config.yaml
n_layer: 9
d_model: 384
n_head: 4
n_kv_head: 4
head_dim: 64
d_mlp: 896
vocab_size: 18037
activation: "swiglu"
norm: "rmsnorm"
norm_place: "pre"
norm_eps: 1e-06
positions: "rope"
rope_base: 14300.0
rope_fraction: 1.0
qk_norm: false
attn_scale: 0.125
bias: "none"
tie_embeddings: false
parallel_block: false
init: "orth"
init_std_qkv: 0.0148
init_std_o: 0.0035
init_std_up: 0.0148
init_std_down: 0.0035
optimizer: "soap_variant"
lr: 0.00463
lr_mult_o: 1.41
beta1: 0.95
beta2: 0.95
lr_head: 0.00792
grad_clip: 0.5
warmup_steps: 200
schedule: "cos"
final_lr_fraction: 0.03
batch_tokens: 262144
seq_len: 1024
doc_mask: true
train_tokens: 1296000000
steps: 4944
dataset: "wikipedia_en"
Each number is 128 + 24 x the weight over its row's rms, rounded and kept within 0 to 255. Layers, rows and columns count from 0. Numbers have three digits each. The size before them is the row's rms in percent of the matrix's.

# layer 3 MLP up, 896x384, rms 0.158, rows 228-250, columns 0-95
116:144132131153096109138137118148083129103158137134135093096156130154145144118125122119139111123145109146101133133126128113111127107132114127101091172140146142101114130121171113140130094163147099134109112115138155108092149142121082156122133130164108123113092102108138175143150118122138177110
099:130133120127143102122107132118160119109154144167129175152124116106100147140111145131156142086183116101086162120141130128158165134133141137126129123142117118132125102084159133154121092126137110126138157118079100155126142119147115109127118121133134106100126141085129131143125133116090114144
097:111104159092160145200097130135118100170099121119140098152099127130164143133133146148133149102117132100136139115113147097117140113091149139115095186106165121115118143133125163124094119129123118123073125140089097116130116103184129110103081130151085136081143082123124099141126149128185130120
096:090139124129125179124138137117142142118138105129116112125100138119122136168093134164109079139097125152096098132093142165145105076115112118134117175126119125119101062087109127128112131179152105173100119146055143110114142120166113172109118095092137129118191147157120129130130156159167127113
102:114081100120170137137150154139156138145092127114174092097126179137075116141066130146117157106124127126106121107128102162139138085157153124101122098103145102097137140106106159153165146163109113152098119147124107112125086156123141080114104145151145111101186098117143079100112102113115102099
091:138120124185101095133140130179126175122158109141100101102120134087102155157116089126116164085116079104130100143129142141114117145129152188122135115112132122191148106148096137114132127111113130169126092140140137116119120143118127096105158169081086109095132129110172130097158124162124097134
094:141150123106139136133130132117146123104083168096117167169158088148049145111092169114126095152094154106137098138129158127145124103161113109136102129165123122127097128110131154076093123148100148148115131095130150153113110122103126108146138162122131128150099130147141147148148160116123108107
092:101116092114132121100102148129154089139103113101115129134105136122116091114105093119109143122160117126110115160133105112157116069122139137133082112096146143123146091168162104119137102158108175151150126120052112133120132106097157138112112119125127150163135135111110128127102143136167165109
096:131107125123121109100131174129123093114134160102093127131132191172115126135137104135125121130138127175152105146123120176127145162129112077150116111095149118150108149164122143092165156130080099167183119078127120104148121104106130123087111136147113099135088107147158112143117145141150157099
104:107128134123083136123141065120152147114126100157088145100129124115161084125141134165096153126134140163112112132134155165110153128137151104148121110148129081143122121121149120096161177126136165097108148100120162154153148136106133098159142138131136161148112151126153151124165170156137090141
109:135123142081119134113153121133089113117127134111140090100105091152145097084134152141155107097141151128102143149148137118077084151145085070147148159120157138112133095203132119113105141094106116105161147149123120188151130129140130084051137166130107126068155114170118133113117162153156102123
094:136101112102128125125087110110110122145146146121129108163098148148136145150123158117125150107135140080096134078081099155105116125136138195100117103068145129111077164138111088140115100126154114136126099156132168097132125133110114152130129151143087098123091095160116148127090126086137148116
105:151129099102176105140178149083134142118153144146152072103119121081136161161141121112139127119114111098149168172147096107136153115102182124143114133174163112121192141103163144133125158125138120127122120148118112157149125124116076170118146097123093158120128123134107088129116139136132130147
102:119112142157123124161116115144171172162116121103128148134152081154144095162132104168113122072142125126157105101164151146135162109138122146141104173130112185131123117153124127177156102107134145143114100160112115127102127150127148106117170135107135146146096135156124071109140104120141140100
094:148158122104169122143103104105108106106143138139040142133144139103177148129120121143139153174138133139150123149170123165164137106116188158114127122158119135125135141118136097083139172104123097147103119124125167122115096095129152129098133163108135084110131160095128121131139134126104128188
098:145133144133099171132132159086151138151140150131123156158073072099080102138126148141159162091089098077168175159143149132164160118106111158075133157116127153171099132129151125157158138161079076097098126130098161123138136144117128056115112116140145117130094143122122130157095119077110077124
105:111176090153124105134114177129142167128128130122114144133121143108144156116167181155158102150148151136077108134104141113097111090095139090170094153163167098168104185113138151136131111123131110103172106122130131108099155139104138144140093121145120128132121133125114098114146136138147149134
112:124113139133127109153133173149130099124105155067157072191090116123112160118166116102129095157126121119130142123113150141159131105100117164124109154110108118152121135158086126139136126117123109117088156109119121137126125085083119094144135104142104200138127119116131118135094147129124137099
104:171093120142113136162133146125129118125161092130108144143131105132140118146133149153162156094162088130149098173064109124110157117125168116117177142118126123108119131100137162106142132116128096084114120127160134097133157123174152135071168112165164136107151130079176146093137128122131131153
107:142102134125129147177092124175147123163136143141160093149084105137123159145100073163138133133124122146133108110122126107113090122107144151086166158111120154146150156110109133142118117118140109124146104146166074132169125123118084067117092142145094132143118108089101144143136123139153117108
107:109160149130122129143141122120110099121108165102161126137128074120123120119164118136136153115153137145139108141179131140107108134153134087110079087140118145106118173133167093119095120137123119124153136104100141115125106130146133142111102106139175100149171123139151100153122145151127140109
103:088127138127140103120158149095116143148118124166114112116130107129107163151152110157103123089109141165135115099142120073144168174102144100137160136130142089125138140075183192117147135110114115152123118099116101135124135126130111109169075151117134129150131108105121164127137124081112175175
103:132175114148097106092117137112121140146100161097112058146121135126175138123084140166131147131161147101142074131137115095112149124104110108117092102153137150130135129124134121094116098101116102114118122158104168115154107142103119150094094101123090153115105130091100157122172147127120131133
# layer 3 MLP down (transposed), 896x384, rms 0.15, rows 228-250, columns 0-95
106:137127177163135156112111077099084136117130121136096107140126117100151132129121191121125181149104079136108143145103151133119127131127142152129135149133108125148157111138102117131125176121120156143175112137178091135081119117129102077117117148149105126129148162109112095136081125110131144178
097:079059114112104144107162140143184117182094104128131098074139117143113122092120132119110119145109175137171129136095142134123100161157075107149116114102108123155166149153126184105156147105127153140158081143123130133148114105134135119109104161145107148148108135112148128105109123094138137166
106:139114112091112132112116141123100115107163118112103150163133128109069114135124140133111093127112100104128191142088137169128114112138131148058120130135116116087106148096092092157130126117101129095118156123105130120098156139110111122164191158139124110156151149113139103138146123106154139098
098:137129152141111148108179134120169148136135141143107096158130133104195146138154120105144120140132140126112153102118140139174156125103165140139092095147104131102139112144090119152139129129123087185137150154134132125124133136095139128155096113126138138142150148136127122117102105155117142159
097:124124116144146105143125164153126135140063138128141109124111116089145122161096113121133126108153132156120100153150126165183141155141191152101105129159121137159141168099109116140130120121132099134085121112119115128115133151127145131111153102126120131126168132160105153143159093105144130183
098:104098134150152117134124165159131106170110092133134136134121112134128127139130141141109108168131087121163162096155104138142137123177162115142141158126115106137118114159076125100130131133098143128092141138146109164139145124153127094117127164135167096118122136136094118135150130083097126111
101:119166099143156107153121116128125158087122163108097165116134089145105159133135088141117144137076154127063128139164151100145126105128147119140110131160092127129089119166126120140115126127101099138136131079157179130149088113119152117131068141106175151141135110132139147169130187123145119135
095:152139153126130142084147104142150134118115094202152136135111085141125162111138149093133153153156087101111128143117094134132131139123119148095130108147062149106095141086144122189146129101116080106163151114149125116133124138126120099163141127117082125109128107143120108111156094091118110118
094:120129135166099110118138094120130166145134083102069129154136123139130092127134142138102118128163114168157108152137141113117115108117147127120128176127127146125118148115155156145145172107089076178146174065116141112156103087169155119126170091087103070121123094136170127169140105138131152114
103:078166075147122121128136138141093105126134181168114118109120120151097091112140098149094140153115160177129070125132131139165142129135120128091149110184113144162113113133096158114133093140116114120147154114114123120129141175110117171113133079131191112118099114124159159140127168129145157177
108:136120088157083117171128140119149078159105111147121105126135120149158113135149138105169151158106162114074124090148138142112119099089143142099114144124097115149125190140098144151154106189144115133121175120111153105084134117131107159099131110137135126156137143106148142105130134161149114145
105:129129119168125139137117129129130141142130132131128140118153121168163087124089134131095120130138117157122142140083104141150125134124063150119116118052147123155138105125136123113127125129134158165147116146124123114112147154142107092127133180131120140118079121155129106145144090130118167163
095:146165153138111124129138148129161132152128154119118083152164136120123110171133092139135131132149157133167121112113161089137131108125152156162133118131149128187093095094119148135175155128130175124140128141098108151086116076125157107122132086108120167140098094130123092140129174129083143123
104:144126146146139115163128099166153137127145136150110120148091102124081082134159090143109141053150130145131067117136117148121122154135132157079089092114093156145148095043165177121152148169139186130125157151089119122075121132171142121096188118153144136128124159155129126116183134149102099104
101:119124125149123161088115142084151111114135122122160140174115108091093103113073127090151139144139121167131134082136160106122126181097094136133130162169168112122132126112127097141129130130124133125147119138113112118131158107121116129096106082077119088127159165116105143110137158110150114162
099:175138147150165150134152168094144126136183124167087095124140101155093112097150102126157124100175171115153119151115117152163106134130150104093156117117139136149144130145129105144134123123097157129070135160139188107125133136134112126150121122125137096088125180126101097143105130124112130154
101:136126123073166133090122194110110144125158173115114151153114160117157170156115118107112092114121159119118126113135165110070133105138134084118162138164132120155149177122138134103154111189135095092126163163142161118122174156093139125134149108118116147127128144114120088140097152117146149126
100:117112144117140115144143096095137131113112158098122121153080128113110130131130110104118141124139152147137136098109138147146102113120124154168154112151103123172114083129175136173121081127075098131153154117116118124128121124178082133135123123141127148163097129162145106147120116108129151151
106:136111126107156141114101137084134109137155102169086075103106186138157123111130144151158137131113126191145157136146118112156121138153111144110154134116168140140105142118133164117182137141120093149130156147097122152125121127126101135148142129127131128146145105111115134154127098156135089162
100:097179094103108167139113108158188088109132144114119144115124120121138099157089141105177128132105132125158092105126128122139115123107120115147127131093108107120126129118130099119117145111108137096098152160130147089170156133141137135076120100104110134085076149134118154113152148136172108145
106:137108108141104100130132094102146091068134102152119154110108106141105107096156140163154169154129159097154129117133121121136111112188123148137113096183155124073121159153128139092068145110116120093154149087145133104159141146118137118145143110140185142166147140171083137125158138139126148086
101:127145104090123103093175130108162120140117132134151123128129156126153127132184144140111117145137152093144130063180153123165134139122126129097158120134127089154115122183155147095111140096133139094145100111146125145120110140134085125139100190106115142188123132148114126125159117164105148088
100:113139111081125137166139133088143153175124110105187091128128103137132115139127136124131127112134144108147123132140155141132130104154137126111127116123142119094155156129151084130107114122148145149101115151158131131136120134134099078169157136128132142175125162140089073096106141184145121135
# layer 3 MLP gate, 896x384, rms 0.154, rows 229-250, columns 0-95
097:077126117157131107107117141130103113135140134141112097127105111135167133169112121141085148167132155137133083150140106142098152171178099148117074112099153078149102160153136135110118167145180138123093121124171112157167135114103117126134118149112110172170147095119146145135136157131118147143
095:091171106123173123072106086101146144111092118097150172102147138149122101114136113166152144133110105125145108120159117114095131169132130123156161152109124164133168117126112134113115135126123108117154110066152196117143126124130133114148170123112170130152130166125107171112116101134099087147
100:140097177144151127129154129153140143108152148076146103116163157075108115146164122120105109116086107141105122137143128154145114120167155195155114194111160161119116136135127093154135149139157088146186149133141158119098149089115175117129139134119104144111129144141149117114126097084124160129
100:062107141148103162079124158126169131222072152132158119145142108090124130144108142109128151114097076100174137124104133156150082096101113114104083166091164138090105093086139120122159131105132103140111095142126148124132121150115151129091156136148113096115122088135106105195144124098126115143
097:099108129121175175131116174137143109166112187132158138151089114113141077119143128117141145106114103112117153114151134122130115126110149134111114127119094137160099113135110097092151128132115096106141121127145098119132146080119145124102122139148152131158108165192139121146138153144108148130
095:152149142165093123115129126151117098151134092113172127110158149115128123138133177093155102125131084151155150113164110136136110127129155149112161145095118115135152154125172114112145101155124154137107143123105108097111182130145102148131120116154104150150103146125160128115137107105109167140
090:102133138103159087174130154107092148104104129080108069143117124147122128126128078103107128126103124129126087107125108130135109093139121160133118129127121117124139096139126112131134127122187127144115125128118147139198135162105134153076148121158108164128105144109112142109126143110136113107
097:142109189104113172167123169139137153084119147129143152108160092120105122142145143137134111158120113127126097090139147144127098127096089105112115121155179157160112125139116136134152131085122126145135126133110145090111159126149085096127072113125140109098165113151143127157159132112173092168
094:166106103136171109095147137111083162101134155125153112164130126116116142134168139118136113124131078119158116122186122116147114126129120128152133118103161130085157164143128099141145146141113071146108133136112145150121120100118135122111104124150147143140135140175093130134107171096120162117
106:096114113094171132107148129108151108130141128172078098110099126133128092168153120140140117101131140141162142168137137152162149183155139127145167161131110144089110120107130114152090131118125084134150118137145125150119124097161139130107124129131157126112121114119164131172125136118156125154
091:097120128105140141105139154125105084152113156118113106151125137133146128107104115128140148129144155136189143107145118124101135151137118194090147132076147135157135148155145139135148110160113170131105112138132127127137147150163118106105138156144145130147123166140164151122120117104061142123
102:142135191143128126125122115095119175125112178142098135158116162137099150128172130118103107127114132146142121118168136122146130144081083109152129138128165095116130104136131155138135126160095148108085150120128124133101116127091133099108105139134150105151129115103115120125136129123128097107
098:148118130140105155123097098142144128178085104100139169138090146133123111074120089066149078157141177126128126114121116107131080117096126121121093132122129107101128142099130124065109104157129134136116142108138139133165140147103096158165131125168112120116151126155120088150081058123082154149
102:135151149135094116132156143168102107129148093124107131121141118138160124123143141098169109170143165176143151124113100154125119122100139145150103172117186121124127108103125148136123136120151117078158150143130128107130098091147130130109165141160157123118145111104156120126169095076132138140
099:134140141121103132084147123131076134145120140154103115073153123138124140109133103136096142135158142115098095116112120116176130116116150139116125123113113116106142172140130119110150147079141164139107112079165149147125147085133128173116133127180130092070166141097136130111156121134147114120
097:123136147126079120176114123099133147122135163116097136139176117109134109159144118152153120154109156138135103086086123148143116132127104171113150124144096143114150137153121142167111115165168117098152143194136149164165138194130138142094151104111172099137107150099130140144135119123134119132
111:085126133126133171138128117123110148154103094102125135085150167093120141138121150150138136122081126120173155129113144109153087159147112127149156143107128126124118175134128135132091142154134080158121112125094133143147109114156082103124098133142150134123140081090156136129125111168162154077
104:149107132124113159109112104113112145164107092135137144134147150073167098128125135134155166112144153105135109168105149145118099142112174150144191146143134149160126107146097159146123141123139131166142133116144099134111117122118140122125151137153146129117114191173164122123072150153115143095
106:148140152120099115169130095134127165113093061129142146114137162117122135124121103181155103107153134111114095134099125113168110115199174128094106096109168110078129109091111184102145134119132093141103156158143075117131150128126111088110127137131142113119131113134150152118136148116200128151
101:144153085121137158080158103129158146142132167114117147120132175113176107095141107164168071139138141166118127121112145121094112184128125126114146178149152119131139139112112119160106140107115116157149069149107113182129157183135166127184087120131161119095138104134118116097115130142107082105
101:108109147120093122149075126103130158122130141122114108098144117099099135130165096149137121149108156101108070111121139127107116095159161131134139143105116149164132170122117138143112164136137076106123165128134132118132138142153172144148105133137151155130119093088120123091131096140130117166
106:146128138164114124158092131127107165106100116163083136152127152145115122084108145158151127126144113153170138168136122075122127135116084133111132133088130134151099115113128166138108141146117071121142095154106122106124123130133128125104147105166082152133094163100110139095201122152102096143